python train.py --num_attention_heads=2 --intermediate_size=768 --norm_eps=1e-07 --qk_norm=false --tie_word_embeddings="early" --init="orth" --init_std_down=0.00501 --lr_head=0.00646 --decay_fraction=0.714 --max_steps=6296
Each number is 128 + 32 x the weight over its row's rms, rounded and kept within 0 to 255. Layers, rows and columns count from 0. Numbers have three digits each. The size before them is the row's rms in percent of the matrix's.

# layer 12 attention output (transposed), 192x192, rms 0.0307, rows 191, columns 64-127
104:174077118132121166119177113130134061120147123097094072140155154092129108178159201148174120084091152126086129150141150089032132114132122101095115078143143195154184098120133147133138172121119114
# layer 12 MLP up, 768x192, rms 0.07, rows 0-49, columns 64-127
097:101072165156171129093094149130150092128115079094101130173164162123103113207133096150100162024174117136091125147077102138106119110156161108083193135138126151213135101078178101173122067122144174
096:100156137072050139111151079172129109107137157168082177078069149108156190146113175097087140156126070141109090115191085136142095182086122159137118160127159128137120121129146153112130178164129116
093:109138183188113143166146168137125142135109104151170145130115105184168116101142124130060208145149136062117118106125167165116076157130127115106142154148131085106127129126090127130164126181148140
096:138144141149099141165165157135162142114105139162134113156153170118103136139122123119095101184175148165129130127157106145135161123135171098122130140103156151107069127141115130131129049115169116
109:127144145119055147054071173157137177134112131124082104095104140145120175111115107150148161109195082138172138153135111098177113175157130159159161144163122180099125149156058149133077117093129164
104:086160089166137131189147132174150117119137126166161122108106124135153153133095126074143134132101119143173174103126116088072120121129155143144092085147192124135160158152171136108219161130184182
106:115100096138118114099168112122121133127133081142074112110111112135130121077060161079127128102162140144141063141159155144131175155089164112147111117144043158133135079071149086124152116099162120
100:113172086157131172135134122099145127102114145162123132080186076099159146074162120132092074109131137142154179150140152121186094191074152098142184025155192118151135142177134130189158178134180104
098:136117144128115124123128091149200156096156121077126087125095084145101107144113131189122135087062114184160134135134136160135161088097137094116068130147147076077170119154134112146109201166095081
102:154121094130168155086107108124193140163112204127124126122069069147091101151110093167078126149111081176117140140148153136140082184132098192113153199129155139114121082078090148125098111155115119
097:131180128073138108108116110132174099091179116154136098148111087115160102131112153146167126167158156123123183151112178132154109147080111081146106143097139190166140085153178170161105123149083095
083:144129183106128120118180169091171162124120105168117116156101125117093099167148142102127168109138179159183136118130180142139120124140068099146139141158208117157073131139111160136171070135140115
086:132159165078087106140116056105127153084146078161117094103094137105155159108133082095170083179136130142156109133139139153125093084133154146133142167128139173115105068154151084109097131126140027
092:130133133086174100111156142129109095121097141167086129111154102087070077075109158103152067121082090209149141143102147125147095100108162094102087146108127135159116125104156078121228142163146186
103:141121146155209121087156104141148106117136104105155119138086094102112114113130115145180159155087138052107066147112134145180168143116157111140202094123214108147126106089143170141091162128159196
103:129125127119189152137068129107148213154151112116124134125124156115079152089158112114156169130194097175102099151112131164084151180130120121095105158169226115145124100123124136117148131108108127
105:179169130211170124147136153140139107116165141102107102122137142106068121079154159144122148108104164082104158111142103138174065120124044123164206136137180112131123139098114142127149196102093202
105:143118129150168110114097148143166159136085144156148062092130116127118176133141090145102102139165139122125119104103107133124131141125109088121125112147114070216135155092113101084081157121127131
107:167130143159154152193167118159161135084112129125109084165173133138147136135062113110120133107103158115169136070103122111103140124095104138072147171159155104149071133181126129164133177094120090
097:100126129110121130148134124112070137107085133104169092101179141171115201084087047140135123049099127148106127132118107101113098130065049139148119102120136153088113115167066158193159120151130109
095:211085119103116165149147154193093108148128155128100120098175106077088147156126166129129098157160103139156124139109108106100107120135112134091110149155090127155133095132122153099101149133163170
093:162126104126120194135172071075149122158115164160135097138141115160106155154164122163088125112150133085148096143147180134187106164161089124167111109115143084071069136099175135170152127128167086
112:154123123191115114152122155170143151140148201187115155147125163118108139052062154148096124146114121103144121149123122217096087093117113152116120108184135115069091150130170119182109111147080143
081:141127158106169174125072120168112143126108097082149108163149096069104122178134069111101096107120134138085099128104116087129105108139168137166140098182088141174112199126181160145099122106118148
103:162159100131125145154106089162135085092092137091143108207093119180106154127103164121093122114181132156157157082141143147113180135065093153101083150140181138153111176063151093097127109147123109
107:180120136183150103145120104120138120119144129103094102122127134115148105120112112133117095078118096152112176145128175157134134104141159157136100078207159106086081075155127075131185133129152097
096:110099142141076126085074103117185121071114116122102100148137187167103127082133144179134107126129084137115126146096155104121095110153148132107146080105135065132120177154102092170102127095109125
095:107130146170093151238126156158122107136136158133101135136061164101082088136103118137147162147142157180138177091145131102098081119133120135064089140091125120089135151141093161191024119116095136
102:114135181165176085153143122153125095116141075123089152137098151157102181095140137096195159120089136153158101116128123116177147143158110192090127052136166096085102153111113117143106154186123144
094:140107146119101164157118161126111120134104180103125128150121169146113104069134161107139151151050095109117145074116112153115117116078138127133149127117167098135118154152055096116143161104187160
087:180117174053182120108104148155102057088120128105092162156157104102083133112126130147113122168115135078089168120078128078095124109136097157122162130162186190109145140109167152147114118161177132
101:071112104084138149100214116163181115133093121094133133129102097107106120103151106179109112083129179130113139147154105126107140107123121149121127138112192098145138127152089168076159167131073114
108:161139121147183132176117151206113120087171093144079130146117089150123193135074166096077092078132086110094127137116173177174129165116118113127191147106132116111050191186145129108118162146147164
096:134178133101140109155111094143151125070121164191110084150158122108158133066094088101099188151114081085139107118139053142074116164095052123184101170090183106134148131130173154065183175109155183
104:104153073132139126213078144126154139141105143119142145130109196130109142122135159106093155133135136158106116088181121147122144180118156115100107095116107133138175126091131170102111113147144111
099:139131139143122112116134167161109154131106076158140165075195127124125170099136074074112177179128123164105075132090112130099131117122148098104109112170162159076133147080154152110117151079141157
094:138056159166115205145122083077138164115147123081146117142140077074103140171120131132134169143125076111165140141107103161175099097095183126100104111112176159158184139144156100113188183152117152
107:126116067101118112080137077165114188097122165164156133078120051105063122157120100085123160154126131160118090099144111094122167139104150152118116148153125154125142161142077159152134112072126130
106:144162149143151138062119125148137161122158181125069124125172113119119100036132114136159150136170154112155153100133103122150146141129094121104071097071100086155115085043115072138135147120177085
087:186104130093056129129090102153147088101092145129111107106119109131132137078083090138169183113080118152107123177132151096178130125121188085191114105147111124111134134106125114170136127100169164
105:177147151160124114144074091090121144122151137166111116096147175140092124159161102106129098161147194160127083075090149158154081114130072042154103133167121134120184136079107088136143079093151139
110:122124152058119175142084092176083090135120070144121147108128126133114137144109097025076118179127125119128129118111131162119126120130103132120116131155139126110093114121127073111133131112157101
099:151132133134196203140144133088080125103167069103160100134123090146142124097090112121064147126125104176150135124135115124107114158092126162129105141156138115137129122156146101200123135132093182
108:136104105098114134199151095138123127101116048163101099114127104097166134185112129125104111163137085086100143103122119190119108158163121154115137147119131107149163096081155160122121117100116094
082:140070065063119197100090131138165111123112143142106165061166097156078150082137110161070120137107159098141152182116114181092110130145127089110166156193086165155138116097110148115133110156118105
087:099164141131152167108143107139151135047163116171157178122166173137082148170129125136088036119071124169149175119139154175151129103118116144186114116110160049148100122153088195136116164112111135
101:125064161054087129128056187107158170148109138108130074140104108131107124126100168112150124153047167094185069141120142199128109119176112150115102143128162147143110121091175132120160132100116119
099:105100111161151148171134119108182098110149135108094124092091061053119094154157146137093126100124143144089137121117106161115157151073157102174113119108177079105123128133086112166084114113104104
097:154155167144104154134137138108107097133119123176097109148096127162106174084069110119119162097102089210179138135185143061137147175071119099138079083115125096187132090158122169127168112140051124
103:090089129135141151094148142080116203087115158072150080140153150178163105146152156154121151154190168142146154139151147139100094175168119038120108122135129132174140159117147128106167134153066068
# layer 12 MLP down (transposed), 768x192, rms 0.0762, rows 0-48, columns 64-127
102:090118133084089139124160125152181104118138082126106036148111077091109132086108147076154109142113116134079133112105105080166133160082141107147139125129155082124151135163127093174179133103099188
096:170076116133129106195104169127131161115151135094116128152111109080074117091116130160129153127114098121141163158082071132219150146052116132114161122186171174076150147125143128152059098075126144
086:139190116141120123104117063166160132092135096057176171141105150097118108093136090084090143126154072090156139154111091181169104141155101068107135099137147160117121093116080137148117109109115092
092:163106113123104059144054103163094141116121095113149134153072134111112108133158116174134014121121105155089182093132103143129133160142115107130108162177116124080153162048117168151136149062089152
112:137113059151113140145161082067148131118167150082092152110112123119124185152124130135129149107098145127085150112134175121198123077168100115130182120106185122126143082099091140164140132152160114
108:159114096115091132173121126129127104131103182099151165148146133112126132133143120159159127130154189137100136108162182112151098100144133133160149158103163208151160123171089246159088077116141150
113:100156148136111118120100124101064171147157096146193164113174055199104097116129131136123146088117128173146119153138108198094133174139178199143133178142156159191131171131138152137106152093121157
098:134074130131043176068056138127131118067098128150123128106116158100058148134127135092178120115135108067165131124128091083184145123155127190164075119067082119162112115150167146120148109128126084
102:136151161157138136255087148128078117130087070088153169149094108157185077121109112147155122204165109088084102092116105111141121090123176130190168149140069140144104116120144171118121133065153101
102:102122202095121141116111100150155142139115166139125169155155119120137097132171193123176143124183155093093111117117131069173192112060089143121141107103128153119152112150125084076195115170085123
105:103165130121159104174120145098139233129151172135132091142121165148125117130098144069054137092091140146128112140175146150130146114122134137151109124114146140060110129151098107092104102108112098
089:108136121130164151124163044087108142101183124186065128124123094138115079120126162192169104205146156105158125139127104110111128151123106146144125111152065150104188153075116159190105136132161119
093:161102104151170177178111131225165144169153169121108136056125126142129151201116147132093073144157132116206168195069128146143129183050104160113114121179149139118141136169115159140161135178142130
094:146077159148110161104105186118198099119155113125123112116159188088151201080080108074149071068129148111125144159173128110093178140094073097162141093101151153197187118185090095088161135151097110
104:167164103149137126141061131098105128152147151131115152134163089166112226139184106147141089116174073116166186140204121112170134105087113149099099123147149086194133148085140112168120159111127161
107:125151144125062121125175048104121124097102145175123142137156151123139118173106117154105145139112163159141081118194111108127104130120183138129152095104142133063100163074076125131151172148144170
107:082090119072097131125167101112087124080175187173149136126114147152193120227098218114100139155124101129169144096157130184193127079149100135113054149129115136125130135092196153148101213122116121
090:083130146142082162132128141153135144101190061101142089147023120130139160033098122109110197139127149202108080090177089072120121175129115108138151140134147144175138139110205181125128146149060126
109:100123122126165154111185120104107132148130127117158161133173125135128158131138152138156129142149182079142154115107147099109185145163150138237127137179116114124199113128136121129134091117111154
097:128098138140081127148119096145107115104104134082102116116143107117072121115152188125169120172060201111178104142102134113056079181119147147109132108176144160146071197067154077155129188172148129
095:117106081101157106184157131155015190133120119110156096117146136104140077091095155134166134194119159136134164096071145145191119121028157143143169051169188108120083124129122142065124117096072168
096:139109155141086115169162153161135120119120140171064043145080134170154090110089119108102114121136141156124145190078079148096180106115154122153125126103112209160164092164171145070148100188155154
105:097079133135174124146114137112109124138089131097085093095164126158125160150134093135202098088117146098132147140155108098110245129153131117148132085122133221084144162130108127112193100073128135
088:029163153144106119173130170150123099116154163156174121092120121113104137109158119079119192173183011167134173144159147094142181108080139090087114156123158103162070103082150116125102117081129188
105:094169147129164172110166111134160106148138091120097155137149111213125169122120159177110121127136136110131134115163063136159108090122079093104128199160105143097125137165124117128148116161111187
096:080171142116151147161133125217105132159135151183177185125152105123132075109121069109180132159133142074163112118112140120134117181148113092117147214155158106126196108125112154111152141195105107
098:131126164108162103127164128130076138086113141106151105116066152093133139096129107087145108091111146163078122118071165144141178131129127136136115095115103133108147116110120071114135099160157121
094:106032109094106132087120111127130140118144098161107116061106125080092128092128117139139101065122101107121152136187103187169134117119143102115090106164147083158042123113164126171147163143041099
104:145100118105169174128154132120129130095104101169184152100104107165143163102126093171110156161103185140139106097129123139142124191156112058190159137143178082110110141058130135130107094081106138
100:074103058106102101142147178148172157109196106202138140129123141124123093098105129142127142174150152135098150163190149200130096134171128104115110112094113124141107117106140078130147106100145098
103:121085066173133155125131097072107136147141116119075180106124131095146115061156134104057089112090131167141122115110161155085191153160151076122123138153172077119138143179090116114159091138106118
108:147090103129135179188197122132150045103090136128173160110150131165119134106133099121101149128157120052172117168130136134124192063155133130117105181163117126100080155200128166121123148112101129
107:094141096088130108150122114137165092156147068177054124090108166070091112148104137150112104110137119144141123160142065139088148101197118099133105186116065047171107178089148139094149175168144146
094:124095166179105117140122093135155131132149039123081111088133154180106151098117078116162108136119091188133062115127110187076094163147156111128151145129145075100072147088065065090112109123066116
100:072154114153154059171109079111123143135133130120128146106113148163129117117112092094071130106146096175120117126105105119211082151112168141148098151183114198155089152116150064101149163176104118
097:120148108107128184158134124130088154115084100097143111130169101092146134101167138151120162096122152139133149095174143173130127140125166053156131143117097141127110123112025113087093080146179064
094:148115090142149102168142174134136143112083065168126168116161130125081114168216135166159062126084104106141117123200121099102141137169123125084130114152084111105067147135177149112181148106156103
102:139117147195167154130117139130082102152136143160147120102117108068139147127125105155178131134135116094100179163111143110203140128133146149096152139126172160148083108132036138175112137150184149
107:122189127175121141142142080089077131129105132061128190159123100129157132138145183134130082119149141179142036136142112111119100142106119116135105140121080090112083146152150146127121088116150173
088:135150084142110114137182071147082128139117166145131113108148106131142112137115193105158114149179134140122049132138113085094126061115169171170137131185163169107100133149110122183139181118095133
097:092113148147095136167134124117113123069157138141187142084120130098158131134098156151137093076118137084105119118142040130100201165115156175118092094122162109104098153129151154176167056105164122
097:180151101102136159178144155128051154119102076141110167135145084148136107090139135108098183131132102154129124154140127070099216119120123104120143079109136154156032155150084164115108051132106117
099:106114145158136120114101119105136142078145143094178125116156193117119128131118127107128147117102131158140146111185145079137147136104107094108148105198060093146092095115123046094124118141132100
089:141113107102098109087104117136173099171143069146149158142082149117120080158086165155128105092163133123134154143128169121124165112107168191148104133113080109103143126095189108099136133199118112
092:133085112167183148123138080153056118148178085140153112121123151116161082104107143088106094204124161163147142124125137131146123132121155153139080097132120120128229099169168157153094129145142105
095:126080172145167137123148126179077096164116109083138082119114140061078140111153153163101135086148092169133103143092139127094109134150162112094101111125140163141171124162133084151170062133150135
095:084129097141100182137144154084197154179150120135143206096174142161069108097154123152184093097136066132111064099160101127092124128130113121173098158146097095125151153138174134148179141156166144
102:150132153131084100121144100070132130110184101087148175065162097225139120081090113148127074146059127131117085142124118105145177104148153109152118120159131107108092143127149101125184158176174128
099:138067112118180095166167099093179160171111082076144097117120177166121159103150176140101141148159149125062144138118072146139074128033135128090159147164116082138176094168097124135117115143141106